From a checkpoint of a small transformer trained on Wikipedia.
Size: width 128, 2 heads of 64, MLP 512 GELU, 2.25M parameters.
Architecture: LayerNorm before each block, no position embeddings, biases, tied embeddings.
Training: a variant of SOAP for these matrices, 139M tokens.
Each number is 128 + 24 x the weight over its row's rms, rounded and kept within 0 to 255. Layers, rows and columns count from 0. Numbers have three digits each. The size before them is the row's rms in percent of the matrix's.

# up: layer 3 MLP up, 512x128, rms 0.0599, rows 277-376, columns 64-127
# down: layer 3 MLP down (transposed), 512x128, rms 0.06, rows 277-376, columns 64-127
up277 092:129111107120090092114163135123145141120169126089143093155083122154145155075156141114167128138093131096128173085091149107118181084129142128129130127127110125143106135143125134124120123134095163
down277 096:071074100171115137138088118144110097132119092131131080190155128088144097132087111127122103135153123087133121108111111122137102145109096155135139132143104098142101097106105115164133139144096116
up278 104:144154144136103136127141096157101138154142127123129126113126126121090116077074114155128100138147120123161106161183125084120081115113106119093125123077116130171113107098125115098154136140150103
down278 103:146131113141133139137156156109146106099143145144153136169179137130126109145134134085102146139120127117097195068132123136132143121154131131163116122154110131146128081167141163096109163124140094
up279 119:148085092118131135147106104134133122135151088145111146117122135075121170153140108109140116132100081146134115105089131108086094180103133109128117152087124164118135140127135088130141149121104150
down279 113:115097138157106143157105097123097095103124111100094171145152115107141132129162146082174157115090165142127094116147117129150131144140128140127122153120142128087087156168066123191191110124117122
up280 098:131133129132161154137123141112131135126139139077096113109120102110153125153117119107181103140144157129131121160136121126124134144068115122110112123111132167137115124132136080139112141127166116
down280 105:133165083144107145133120141123125121138108131159146163136110105114129143124111100115122168161138133144151122150167132162127143137157158113107163143125127131164183151119162131152153141127161159
up281 101:178084151147121119168132157127168149130122135179137114130166147069122169145120137129176115095171112168149145159131142136143112151139133143176090115131146163137168113112119121133158136107146121
down281 089:122143084118126176122124109108106128150141124122112127109158119174132101111082092097082143160117162111087104093136144088131145130127115121084144138143125104127123153174109107112124105122110124
up282 099:143138158142121110150105163091109163094136107117119122166181117114124128097115128100139131144171126153112147158179130133084114083135147113151103116147164139109133144102065099094136095139139124
down282 096:162153146138095131108143086133143104135082128166113110122128137130139175161112185111126128099099158136142126154138117109132138155131111122111150129090127155168130159128176123158134156088119147
up283 106:117166122123105128149129143122137148096160107130096162111180098107175179109124158138120162148108109082149159084155106131132111128169142095116122137116084151122111141123113113157138178136100122
down283 109:098092130152159119098175144145146152159188104130149142145130151149117140134133109122126145136139152143114144134148113086100119114119148111174115100118135104142118173106097159119118158125114074
up284 102:162147123151126141155146141144089132123180156116183092129109125122137124127120131111123137124125088107157143106084122119162093142105117121109148115135144184136120130153114165121145111167129110
down284 097:090146136133108116093119109156130107154090165134088154107106112144125115136132152170131142102126182157127127141144104136133140162139132149106099151124100106127106115115147062156077124101123153
up285 105:098084125111187155122120147103127116128111149100125128111096125178143122139082127088096103145104123111129130155085113146135149136106098165143134127102110125153107107162125122109123134094112113
down285 112:108162132087125086113133110123151130102151136146090130140108149133122107145167179124148094121134173155109101111146128122139172170126109138145141104120112100105124138128128090128182138130161126
up286 116:101144139120125126128119107140139122131055149163086131121106130128098167122124128133107157117082119143147070142108074116122152125147125130085124129108108137108083129138118106135128140130134117
down286 110:107154139137126127125167153132111135175106100123139143077095146105166123147111102165138098120095162158104143125154149107126132101132120103136128121145142108093113101118164109141136138132182134
up287 095:130116157124121123126122138123151117089080121150124109137137063116120084156150148107119117110117077125094116130106102125060109127099068116129108189098158116140127096114105107120138126150097153
down287 090:134197108087167150148082112092108167119152132124113118139123120160154136121116148201149120143091137118133160120161120132116185139136133136138178130173117119106090156156142140122128144115138140
up288 100:116177141091156101091153114159128108146141125115150140160146139127116124149116112127132112149162079169125144112082087170107126147124108092106124108129145121131129146102145137108139141112105109
down288 102:153138102127127143159136134129106151135110130093090131110112145117130115131103156118126137099120170097132133160163146100175114166143166148161108158124129139173130103134078125151096111134161102
up289 107:111163154154119153121106149087125132132126145104088127088128063152109112178073108118124115104124174114121153123128101151134132107099077134110115139125141106149103095170111100138104106095144145
down289 104:129147079159143168129160139152069149152147102147088160098163106183129144143118137124138135139108126180143132142102159080118104142120114138098134155130120164142117122151132140144107159149149123
up290 105:140140165127087125115142137100095150158171181123093115180105104135139110113125127149146122159136162163126142152133125143137124107163153090150104148124105167147107163094146083188124167136130148
down290 116:126115128135102084160135131131118102104147127161129136131120138156174100142125129138134109132131148126129142128173116133135170110109139139116111145130164122109174116161117105111154091150127191
up291 101:146120104150105103110097131131125148080120105131148095140115085107120150115117122104114128136151089109088138147166126111094100117136127109119141127130121113122089150088168163098128155131119145
down291 099:120132129110121096127138175078150139133145168130131138137130129107144139134125137147115084141086172120150112113138152178105140120129155139140089134145118162148159095212107104131185134134131152
up292 106:148096073162127163118141134120091101105155103112162117101107117143127151128141128108102159129137107105137107117094141122118150171097200145160147160138093148091141114127141106167156180134155158
down292 107:157154139143140148106160136147101152100115093148151119087087138141143166091100103155124118119147082123150117081116125154126124115145146150119152100144111133122098093122153110135136105095094133
up293 100:127135127087167134142157116143111118129124137102104164142098151125132114169114135097136141162155143126154137108119121135118110095112139101129132111121164107143121092107134160091121150114143155
down293 099:123115100125151111115094106119168140142153125147171079127145123131107128096152124128131112089116115129120112134112145153136138121159134154192128135095102148119116158169141107130145120168129098
up294 098:162115134103124084122119140101177126076138160089106154094142130139150151127142121098164118126113101137128139150120113125119106156182142101155110112141151142129092124103146103173128139118113097
down294 098:139132105104158155111117126171115149130106182119111143136108121105104120139119146153114120155118136100160120147162042131109125083100126119126109118155146136155155096122124092064100136094133165
up295 108:130119136203109113114081144103146126125163142126141133118178065109120114111115088093125143111112129127150141090120160103123141109142129123112130134169169109112098103154108075130149106108177103
down295 116:187130107125141126154137121063144125135119124098181167123118099112120135139102154110120090130140148137142104126066137106076127063108096138137098147157136148128123103132113116105160137076145144
up296 104:140100126133129121130122116127124077105149138086137155124151125171143135100111119085095090113133125098140147139142129146071070131129140126127126111099120145130100112116082069131158100122171147
down296 099:128116143102159150096135143110138106158128151121100106085097100132133134165083099126155106128147126122149144106108125108092100130108133134149130156145122160135081156116127114128132150107117115
up297 101:147084160118124131131159154113129122112155137121158135155111112120127124170155100089163133148139141138100168144110151115130106084109136104141116144149150145144083125110085145128134107164135195
down297 102:108196105128116166159124111154155133142132146130108106080132090129121136124104129155113084170135124126122139126161130130174147190133117152116141139149100134146132174158144164136111112140135116
up298 105:113140098134122152134115146128139123113152168090103129109166090143098114087133180134089103141096101094113140140127135156067122138152124151116111171125100144098136092116094132117128134150141139
down298 092:117164127142134086137162125143133174117101153171122101114119105131186108112149143114114157168107142127145121112096106102174110146109126095144112140124115107154131148140121130159139164128122175
up299 084:130190134105136107131128096121148123140093124131145119124154134099136084151139165135119136146127104164122117117096102114137114078149081133086154107110092133099134142139142148152157083090165156
down299 092:097077144139152166104135137125116127128140130120146134150184128095110119154143188151120141118157130109096121171144164117121127122082139127167123120157123117108140131083162139161163113130112110
up300 101:137163102093080105087126127112115130124131146118103117150139122116088096136125133144094107094113071097146122147121089119092094125116126109168131112111132152155081154075097057098120126157149139
down300 107:090113156117162143092099146167142157181121115144133144096093148114134151158095113138180152123108180133128145120123070147136139130105183149103125144137128123146158147082085167147118123105137132
up301 098:116106134127118120109161113098139132167152132147170102145129159126106080121108085137116138099104134119112126121065185098152133099153114151108101086111083095117153141137145109109136152083078131
down301 095:114135147151136131145157137161102097141152122060123131136108153131178110160153126105161105136124114144148123164132148112151124119075126108138145125106124130118090151146135094163132144144145101
up302 097:124111114147092143133117140108123147102079132129095103168127105137146130142099126200095148147122190118114161111149132091118119152111100132115150138155169095132099130154142119128112132163156130
down302 108:135118132136125119117087133137119095143119099096179139101113132117119125114116100121145128080103106127178127134140110137112125117147185082129130113159098114113137091120164118130118124134146137
up303 080:129180093110128072130157106101131131149135130131161057125148081128130144119160126125121133128106135071145134160148096135103097077120107140163140134103141078126086120121136109064128098150139168
down303 084:050109122146153122124141096142091120122114105132156108174148143146087121158115203142113111132108143111130150163102139109096151134097112119152138148142104128094142119066176166197141106120145098
up304 094:105077132162120133087128123057145180106133113148119116115129109158097109098134137125160134082082125084143124127109115154135150127113161122117099137101119099101125142133100131137110142112105103
down304 085:133178120103119115122098096140077110130128174121142121125123125117148104139132097160090115157146106175105131113168115123094120129158087114102149133147118155184088121136139151126108120150134146
up305 092:094132094087094070068117120116155130143146132126145154116108082148124091114152147124100151136114170103126127156113093129093135129148098142066122179131113090121122141057106115128082139169104109
down305 089:155163131157180163197136154091140117146126118195120078124092154113137115140146124169126103135163086136106139117126124144148125114135162108119141102148126144155169086129130096112106140093118128
up306 106:127145068108095118118118141148133105132132090099119089101128132071177174098137157107137152132127122089132111097104113072135149134102140104088131102144118105081110090097142129141101125129135142
down306 098:143128184088150151134156137095125154156109097135139105179123111163113097124099161107103117180173151192089148140142120152117155115151141151100142159113109113134125126106118135088119121128096142
up307 085:103106086085119100117119129107139119106124102132118118135121102114140102107114105125158104130103104159113137093137140114164104105124081133120110088137113118122083132194171110138160171159123153
down307 082:138113137141127130175146139133127163105128128107120125119139113156134136167104168086073113096125107122150131132108134145175107108138181142102130144125102148138131129125118137157101114136132097
up308 085:125111112150087130108156118125137132111143148161095134119134146115103165094123102114137166123115099139138130105104136145145119106138145108123091084162135150120110109118162105105075149133132130
down308 089:073095128123156105094102142147118125132141089098138155159154119139092093154118164116138138112099159109135108159139111110124132168078134163137107099132096150123106134100125114137119090141155120
up309 097:140130140095138130087144124108105154103139092126119116115133131112141095105151150162147146088124142132095121129112093114133151090095101110141172155108127094124131134084118098145185151125142144
down309 107:169104132104142136149158132111141121185167150108125151117144167148124168143134087099120166147140127141132111138112120122088117162133115150099120133134108138148108073138129100118090150126146154
up310 110:141171187161128135100130123125131127168121129156112106134149127164107186077080160139112134125158139119125178155147154090147125122145147157112123120125127094144128112154128146135155122112171126
down310 114:115140125142115149149132119120138111107105148127108155104152108105104166133170145094185103157132117161109159107143085117126135123128130179146094115132127169113158132117127102119140132104153104
up311 116:134094174069117093122126120107158127144152120070153135167152149128148111113099143094141102161108172128126149130146132100089139143126082098115109144125113137111132133143102136169112125122122140
down311 119:141132165119070121143113139128126150119125090143141112157148160113130152059109084166125083164129128116113152146125119153107150132171139121137142128142116109133157118141146128080108112137149123
up312 104:119119134119145098120139141088120104095153113114164129158144100127078130135150208127110117109139173121081132214141115085128108098141141104130125135164128172122136141152129115150100155070139104
down312 102:116131101125140120098129122119102122126173100102119127121181107105141138128153062124192120145132118122132121118127145133126109151159109121089095153105128108163096148144162157134109117083121118
up313 095:174125090129119179146181135110126137098120125115100117138083089144081126142127161114142115097184115139101124134184159105096111141114156144091108131112119120079159136122131108107126158119132117
down313 095:091106119172143144138149130181140151160097179098157131102156127137120139116084117176135132144122139110129124107129157151107125162128138111179155145169149125149129115073117115125163136165168134
up314 106:124151174143155126079154123176079126137131146140150174121155149120071143157147143097071135123187091155150141130129129093134132113128146131125145136144114144137107103093142144083144127106165092
down314 096:144141129101121138171116163065147151131143125122133077129102126110184105142149112149176117169075146136134105127140122162110093144153149114139111122096166130147173124175118092170125119121112159
up315 100:145152154150140178153128151146121126151110132132139154137154128144103101158111114159147103158064091134132164103142107113134128092118161124100144124173109114155084143106116147140130124164143147
down315 107:106136080139114078106130098132120109131133135121142107111108124111171146101122101116118112141140171141126116126118150153132152147105122145151118122112119155131120132135129104121112106076139084
up316 099:108110159121107135132119116128127119123126155171128126132141143137101131126112078146130153131110134123124128122116153119154159098116114143125142116103104125139126100148146127128107175085117139
down316 103:086136152104096145103104115143118107107103122127134159120138087138142136100113114112098145157111178183143149138128108111148097127116129083112101152135161151151109163117104153168132138090176102
up317 097:122150111104122088137148123148133171139132151145096116147170095081118113106148111108107150148084145158167134136118109111161104156200116134136112132186145130119103130129148142113140163163137112
down317 090:162160129102138132128149155130144107162131146139124109082108121125143121109098146126174117136129095145104128123156102164122172143117083122103131157134150113112135133132109103129120126106133116
up318 100:094091162109109118129145141115160130142124110152162128168117129152128139110107136152072087130066144125124097140074129084155117115172154171157119101121109138124095114117122130138145154120105111
down318 095:130134102151127117138128116166139138138108151167158177116148143131113110155179143138102122109122182070120125113153138122161125133112099121116183139118144096100112158109191115148116178146122120
up319 108:164129151099064124157144109168169121116134167096158128121135124134155137114117139115136099125125137126119113128110116145138153123143098085048138053104111121092109124146144143161120106167146116
down319 103:097177101133110121140116092109145172157155164122151095113111152125082127116118140162134143112146136126159116099156133146141138101079181140173133165194130148131161140134115093116111133062133131
up320 104:160130084128116149115132138137129163127146150116145128074153089093087110145085156123107134119170167122134129117163158128148156106102104138138113148152168142186142100162140116112147161134125117
down320 109:117200108094113126130108111138125096121156149117157122125171131129150145138141118149129159141114215132151143105113139145159177120098103104122121137098170125141107125133114123170110147121129162
up321 096:091123129118162157087159127161142158132142124124156123128160116187097118142091142152169160126120139135138108115105169138127137086112122113136140129115140102151117136121135102146167101144138172
down321 098:114114111104130147136120108146189147103113133109122133153118144125147077125127109125087125132089095130098112098100141119147092107145118119091088117097137116132125163141119118086107126144101108
up322 103:124133139156117138108098125104105162115147121135130124131145132133175190156160099138121147125103132123147160147131106136181124135119139118105155176152127089141083123122133141166132134110135135
down322 094:141115116096149106118133167156168138066123202104156108105085118129079125105091154116128104157133151137109073138144132121132124139120139159168116105156122164137178136153134107113121138133163122
up323 082:135126138093123152163123111086144141098133168117133124145157135115135079136088091085149119092163073192127127101065133128144131126148129097118117097099123135110126133114128105136092134109131122
down323 077:104052072140129153152115130132111139148115121128109130117183085111121097155106143118090146104143145139134113149111155148135124087105121128151123083160131151119141111120115118184119135127102131
up324 093:125135148142106093137119156098126119144107146091121110085113136166118137079150186128116090102115123098118120123156133173126158096139111134162107139105132139163129122143134148124101158094126158
down324 096:099105102128153136091128105110101151088109105151156142176140113147097128149115145087134137128123157123157135163132178100139132114138138105109127101151121139076135121098139116159157145149157127
up325 086:129140121134146130100114142091135153130131146126150117115174097133117156139128147148141138120186143099077098123109124175084124079124135095145151129094120128121089092154129119170135146162141133
down325 094:101145141141107145101091135152122114141126113147091148163153164118173126128179126112131156141112094137131137149142161134136098162099162149134102119156133111111186135107157175114145138115125103
up326 089:142117128136074122142165170108157111110136147120138143135093117128134136141135112149138168142124129157117184126162157139126185165128119106157150144082131114136141151160120153149118184115152136
down326 095:127112122115179141076101128124125103164115103158113099174152128147086127121143143116108111143139142106166109173124136128137117126134167129102145100159116133118106101117159125133137154149101125
up327 099:137132124142167148168173124143140142098148135143146149125149098108164086120123140139148133174107143127133083134128134092139122166124091182100133149118127162160140121142136147126160130169094130
down327 117:115116127150129113115132115129073104128138137114138139138085119119114122099135136092157141107125104137085088131124162169139109115166119153153105107113114093106153106120119176140110108117090103
up328 101:118127136165107158141143103157130155144134084109097120104127142104141110154125136101153119139151100134145103106104127100121165179102169096124127125109144137107132102161077100139151138159121112
down328 091:185100190107105110142123151114143122121160134163154137106131126135124141100144128188105118123139126156139131128147095155135114094148122154120106132149150147137150132120134133134099106092119138
up329 101:145163130117086130108137137132129139111167121158141127125121117102161154094139123174184173091125144154135115128151169117158158111149141151132160138182159132110131157094116103089102176159109132
down329 104:112092115148152120159094164122156157118146109161124094134142148096135146143104143108135113176116150122160143141130129163128101144142129177108109134145108160143131124128117169102124106155104089
up330 099:124142133112116100094173102144095145114116122070107163110107129111132141131088122077159105134132130126109099147125074119146065080111140115128125128112088147098126131090111121129133135086115091
down330 104:117124202123181150091145158126113113157123150138123146102174141106180114151162108134127148121146110104133144113147111133110113165133099125185130131145150128143093102146172144104138142156168173
up331 097:162101127157151145157130125115159139120179152130150136096111061130113134107135098143164110163102130127175126146107168145110114108114128133092159120092176168131149112175133120175138150114160096
down331 109:136149121134131145120143133136139063115160110122130135148099134113190149119174128149107137145099150132094143111126113102131108104144128122134118128150120135115112135050176121115123113108115104
up332 108:130168110144137117122128160102142118111129143121150082119126102195117146105129121155107136128080129128128111124119141124125198130135204109155135139157111097093105163114139111088115095166109122
down332 109:147146154152115155152185081095142093108127105105144102093141132115112139084147078134072136134099121145112104117157128141141117127139142126069117083094108121137084113122148132147153138134137151
up333 097:123100131137119150117114146121114150092145074072107181110102158174131122101109147113138135132096103153124122108104124132126129122088151150106140096146115159110137108127117129086148130167144135
down333 094:138122113113141108126159131135079109147110204132164135121153099102107153138098129141105120083163173120151144123148162140143117111116136124186156120092124122132106120091109090144108105154137137
up334 105:136138135105142165078189166117161125135070117163114141116163146173138132117126121143144145155155109158113143131117133108126118111103130159072105152106126116129089110137106137108162134125125139
down334 099:095171138101107130165132139134148162114077129159135170108139183132137129101113158125128133136104136123120107106132148126122122143132132132142183162140136113151112145146136115157140087113124120
up335 090:140111150125136164134148135139157127127149128136124138169149157128164109141140122135124157124144127219134106119127127080152140099165153141151136089086134197087152121188101121146134129152141156
down335 079:177137137167091150130083142151131133136103184139139139064163121107098097137095118101145135138149113111087121110132150122139126138129132114139152110138143080151143154075131125143107109128110106
up336 097:102103092112135122125152129130160102064163118178138095102130121134137143114150123119116103107091131109090153165118112106199111156156150160152112128133111143096107143081135126133131126088155065
down336 086:158126131138144119156096156114115149133113116110139117132124143098089134105125136150138117178181140113162104147156159158077115110131111057088188150149123131183151120172118086121114146123143171
up337 100:140176101105112154076145124135121123128108118133129095147163110116113154145133142147111130121143112109091148119121135116139094123120110081147107113128150112138092132115102089148110166173139144
down337 107:127110168100145122140115108119158156102107104116179136128103108127149115104114111134114159135099092087115130080197117142134140125128140073135112118104139127146119119166169137112111091131143141
up338 098:124095129121100131161117114171122083111093100158162079131103110104122119133126082109093114093140149154114115123104152120119085082126137155159140101078125144120145092109121128134115127114092146
down338 078:149164118145102105104146142060129163139124161072107167113151134155113109124112131132149142165100127092155125121138148114123146167120107123127141137179110110123125145130107106116124156135149110
up339 096:099133145144138151123136137089147127136135126086104131125109109145156157141120121140103091144113116174080129122154112136144104142116126103160130139083085133108138139137104105129127104166123118
down339 101:111127117120105127140105102161115119089108114187097128150095145111119144102125139101111144149166142104137134122093122119087135154160100169138108139130169136165149099163128177129158130109124165
up340 111:139139104129116112155100118124082145160106124171144067117139092139126105147131102166112109103132153147118140115075130106141119122125130158141112139098115122222146116141124103173132092122151134
down340 101:091139139143138153114136171098176117109077152180117095058099159156138128105145114126154154152135135129140127145157143148133121104121133133136103085150118168102137113165106134142114088160104115
up341 100:163166138154159115132121135109142130081106118138150120125089159092145136117127143143139132136130123146116128123169157079130172168090067093129126141102200137118099117118179155075130118095152132
down341 102:132138162195082132133101127091106134120125084121083148118139129119125123148155156101152144124106118109173183107122121131125107112146147142073170162086139123167133119099109132135165110167140138
up342 101:126165108156143141123149125121137089138132166143111086153146147124127117095124150151103114122129101177101107145151156099117126119124115121143109118144118094118120149169113119104117065121078091
down342 103:153142118127148124101152099146109125131144163126152102106090133135162137145088159146106192110117124111134127135118133146130128141150162095128098135148121092102140095077153130133150161125142110
up343 112:136127117128070080136133154099138093107125089123120155131143129148145135117117109130178117144065132105135135093110129121161094116107118154159150149095139148098119130114076111149150171125097177
down343 110:164156078188133109138149141059092134132122096139093146143124107118158106093142133100081136139153133105100133144095153115162099133107144139062138146163127115124158102095112098141105124115148115
up344 117:124143095126107130099152124089092098120133133164109114104127156092100129130132145102106124111136145119119108139150125143131089096134160117106134150127136112111092102098098136089137123078122144
down344 119:122107093134146094103164176104153129122135112113101100145142142138116112112143107150115092110200116161134115099128161130161146113164168125130138117118138129101102135096133120134107142138146147
up345 093:173123162083117083133111141083154124096147164138089105146119132123109146089136114091136157115102104137120144110135060108147169114173096128145139094106132133096118163166158120097078102127128105
down345 100:129151108092100107143127152148119170162117084148125151104107133118104188149132120153103124093138114156181143113117119148112119128152143099070101152125141086175141135121062139150142101111161104
up346 102:142098129118118140110086115098135132088120094140095140115115083142132087116133111112089141149096139148101124177127113129112134107115158128138149103077144118160129112141111091097088142138098133
down346 101:129126123105115135095167101078118110100151099156118128098119142102095083116112087140121112112112128168126151161154157137125113118144103186134146151167128128102108112128158110083138119128161113
up347 109:131143117163111140141116143118124097148125148130122075153155145097097140123140173129106128143111143200095153138090138119095142121131100102139144137150130139102108087147095124171116106176126114
down347 132:159134124139118131108093079151131116149104143119093122126104153087120117104102113104132119132106160121100124153090121158086159157123133147071121137151095117092133083112146147146116126153131166
up348 112:129129174139119162155115104119119149120129150148130088115122117155145134107117117094130170149170126171099135192086153119102112121128103154153112134121162185166109113129140127117155135123111171
down348 102:134164123155136157123098130160108141138153108132106084140084142118143122145131134117126117135140109125105134115114183154161121176079156119093135144089131137062149155092111103111104094112130142
up349 092:137127126127111134114139142146154115091158135104168114158091100167147097129133135123141093114114138095096076144130066166121148154178127124122151088091111104099155086098127145089111160122143169
down349 094:130155111141134122135097150075102149189112132123136120116167136122170155106104105120134127132115125167141167102141137105159109122142124127172089167139138141149110150159123102127126136119115105
up350 091:166136126134111113137100112137168157136126128183156144083132128183165119144113146102107141116137146140123064151094112147165131140129106100092116146110155125145143116138103090146137170142116101
down350 096:106121118152118166122143130098145110120153099096129133122185136121160168122135135166128134160089149127109152131143150146128093151128095144123125151116135123127107108104136171181120149128104114
up351 100:137149162097126164113150098149166162123136126119115077128098075112130139116102126127132124131116114142142111123102149161103114123088142143160124145149141159144086123112134117130117182174153109
down351 090:108126124148119110174091144112145137141144134118136171123154170173140129118135103192139147188135136071103127122145105167122156142127118132129169116120175114154151144163088173142114111127110150
up352 104:160115145133127166156147165110085115090145130123141121137162110122127116126077155123122129128099087152107154140127139127164123093108123131144136115100148130130185104126162120114140098110104169
down352 120:099133110105122102076105152102150155134137135129146114126159105143142166155134118077129145102071139120096101130156125137136131107137082095097119086155158148083174139098132152146099168121143132
up353 099:092113114121143111138128121158146119110148143198161133132133127157116155166096121116111165144092108128121082148083156139089117125156092130123127154129096141139108088140122084130103143119124123
down353 104:099140154120148138159096139122106121153125108105113126184122091114131133135122090139137141112140102119140124105126138136130153065118133072118107123109132133080131142150133135151136137096089142
up354 116:109108115088095143107117086142129119102152099065098127145093144134149153121117126114145082114120072124116153114117087130125110114088117113158120181093140147149047159122122100128114128145157091
down354 109:104176103110160111070133125093088169133143133157132161118137080132115122090113102151122165150100153142115136137121125139115147174147134117133146088172124113129152150107114108099131114154130128
up355 094:135111120124111112101117109123098116115143133138087164092103142125122117125117146157055123123109099167136100113102118148176137126084104106141139137152129125129112132135124116132103123117104128
down355 098:092112108120109129119137154102108161142121129125158121141139137153108156162097129159103127112141151093130074132109119073092114105146130083138152137127156106133149122076200134184107076136133123
up356 097:133117123137130120075150150104176159158116126135121130140124153118097119113108108137098171140107126124116111136109164116132139119171115131144127138176133140155168123096154184084146137153192130
down356 090:130114133103120153120154092108093095113139171122151135105107064156170133130154094143116160112140096110110111160100091133111142110141155134147121150130158132100112145144085097138137149189116128
up357 113:125119125154133178086136155133112131189144119122083129137141139136129140158112095088125142129151090118099124129121108130095159095111157108099123131133110095106101105142120115159169109120156142
down357 118:131100130163135092134148166116106153151155124152160161135109122148132108166103102145155106118111143129130148098077122131099127111131113163152159114113098114121108159101127159090184127166136127
up358 100:181109161141150151105138136115101136110146144087117113119154099118120118155111111128141131163130097145139124137140135131099114125094074073127164146164137104164091097125109123100163113114106118
down358 097:174173168138086184107105151182091111112098123134108108144138143137114103115148152124133125154119122119142144159119151125103146155112066115127133107118072139130098130138110142151158163146136120
up359 102:157128122147118154163121136121140112116145164144158151116100171131148096139157126143071132100124149140103111140166151107160151111107128114069180079147114150070121132091134146133155158147154095
down359 094:102116108141112128119100141128135165147127102160101158139168103143139157185108144130153102121129124154116148099091121137098129117126110140187101150129146158150121143173120149109135130090114104
up360 105:133128125102088112136194129103132121137118172093121151113127096127137127147134162180133135152083136125117117162120133112165101168129166097124146147177135101155146120101174138139109134103120113
down360 103:132127152117141097122124099155130112110125119137133158191155159127131147120180102118107081135142152140166157086105116072125164126144140102108127113088125100126112144135155154142138149142152122
up361 085:136091083118139140143123142154165144088158138069169134155124111161122114123125072118104076127136170142156116169130115139121125098170115141136116125090136164166095116139128137149134145128120128
down361 088:114120169184131127080112163146067125157119128107094126120157103146100126113121149118142127120172118120111148089130161100117125124087180160133147130134120132095163108073118123107153124135120098
up362 098:157147108117112085155136113139095160178093137081117138151147140087116100108071164112127088086139104138125100132138131102154151186133134152151144149142105109117105088164136139117132157102132106
down362 099:142161129136162141115130110127156084086163102163141139090129146127123139141197099133099163159099121144130169143126146107125137119124150128120136120108142119141125149174143141137170091147154143
up363 105:149117130115101121103123134157099141109101078087074146099142123105135140131081121105112114120138117150172134163167097087118106107150138103105097130099151168090149102134112131122136111097117131
down363 106:095146130129150119147112144130159088146104167126138133193151122124102118104144078102125148149116102126101183078109091151112124130146149148140126088102134140159108130094148114127102100136175117
up364 115:118095124152095116114133113145119117105102126099089130129141135106124107097148160168104139107137122110106142162109157096144144103105124087103129138143098112112105078091162114119106133098119135
down364 114:119095146147127142134130093124169129160112104117152166144105147111140109184148094140157114131105175159104134126146116103135111114137130095133143135107145136136100156156153139140103165124127126
up365 092:139165127150110090159130140146125134082150161089098149117144105146143069115121136159183137138143148112120145110118099129092125072120109139148121097120157109084129106120142134130063110143142137
down365 084:094057171122148152107118118145088125122096117127150114160168144096138187145140130080129124116117108143166124142139144094150115136103107124128116107120119153183107104117168144137157184141136120
up366 099:152113118145116116103147139108144152155084130129128137157121141149109132118138142180080094130154100146130137142136154140163112122142101143149124140138122108136166144134174158142149133104155114
down366 120:116134124127096111148169115124097171108177175091127152137129130110109123139115126063115140143185144109119097119134083125113131112094158176161135121123120166124137118077128118134110129139145098
up367 095:177130115153116100138162148087141112162123128183154156089169146112099163132158173125121107105136128112141101094109173086147136130140117147103117100127121136140147118153136120140176136095113116
down367 111:122113096146146138109146120159129196155132144143116107108095191115145118128155128099130145118088099110079100134154121160113111117130115130140150093156086147125127122099095101126111154126136145
up368 119:124124120132093122131125127133137083135131124163178172207131134119158140095138108101115147147165140145118111121136135108172126129148120181111130099119090150142144100126155142121078146141152122
down368 124:094131151126129133163134128139149149110158163120135114137124077138124117151184132145127126096167108182085147131118107136123125131086103090167114101153129156127151171146129163076124112133125162
up369 083:153178087109138090150134144132109096102158156167131120079147140119143150114097108097128113133140128151126138124154159128124118133145133100085146105148130088123101098146161126149125113108134120
down369 082:099112097126138156142136168087093161169149103149107118132163119148122144160106135116159152128143135100115124159115161126119125138114118140128128155128159198125151106147129111101095111173153109
up370 096:138187118135128119107117112099144146139112123108131086130094120080115135115134123133127133099139126123122181121156134129165144119172104104157112148129133125140116164106115083194089121155129124
down370 112:140150107174125115158138093090153134107151161128151120175109107154127162118055146122094127132159115159133108112115105116149093078126123149151097136143140112121141144146166100146131109123124121
up371 094:156112142131091126126112127160099118138113153142145146146157112128111151096124118139135091113127103111180121128127123151180139062138103171075154113114108136100081114101107088148131132127129158
down371 093:107124129128174141148163094133147139111119113106138137095132093106140134121135130111110153134126152089103094113109113124123138143122127117165080154123150108119153124170105120105101142105136087
up372 100:105130124091100091153145105108118180128159142141144122141067103157144103133101117137142107129137115094163139108132136105115126124141141150123139169122149156137141152117106145154142139111144096
down372 104:133148115128142102122132131137138114122122129092139085138104122111170144117116097130122180138068167141141130130154098138179098148147138119105135080099116091134165101090078123152151077098144155
up373 104:108140159141127127136148151150089166143141175158128165106111101139125098132107146123135103166165133106117093120114149141092122112123102121143124133146140110165150162155154087097166125113114111
down373 099:100144166112152119152119110154094083135134150118139161142100141135132160146122151088132114107121134089131096085126127105107135117134155133119162153073144115124145157137136107115126118154156143
up374 106:145096107147120135095128124172152092098136154119129155124135110173112092112158151153107124126150141146124138142149135108180099133147155171107154110086086125099142152124129108117115124077178140
down374 097:124084134090132091178125139134152122124128127124105117122157139081139159136105119124157117086105080134148110129155131140134152114113101137117124161115157128139109125136107174134131111116074135
up375 094:160137085163092119125135099141152164114161141188092101151177101169118139130123125085160138154160143077148142182127127161126132160161125127117128131105156127131164149136094132124128135128114105
down375 101:128077118121126113082085103144160079116111108122110136110141108101124140124108127131125137097079074152102143110099112135116130106097095091136170128202139133113120131096131078116147123097106114
up376 115:148166126173153137097186138113148156112127107120120108116116134150120145091100148132105136135118119106126136154140138085110143154093111111101171112148118125126172121112145156180126120124104116
down376 114:149173131117164095096092106114131098114146108105112158110113088149135109124124165157109164141082118149124091142141088165097111134100103138110118116122131158149121118141067117088153134139120078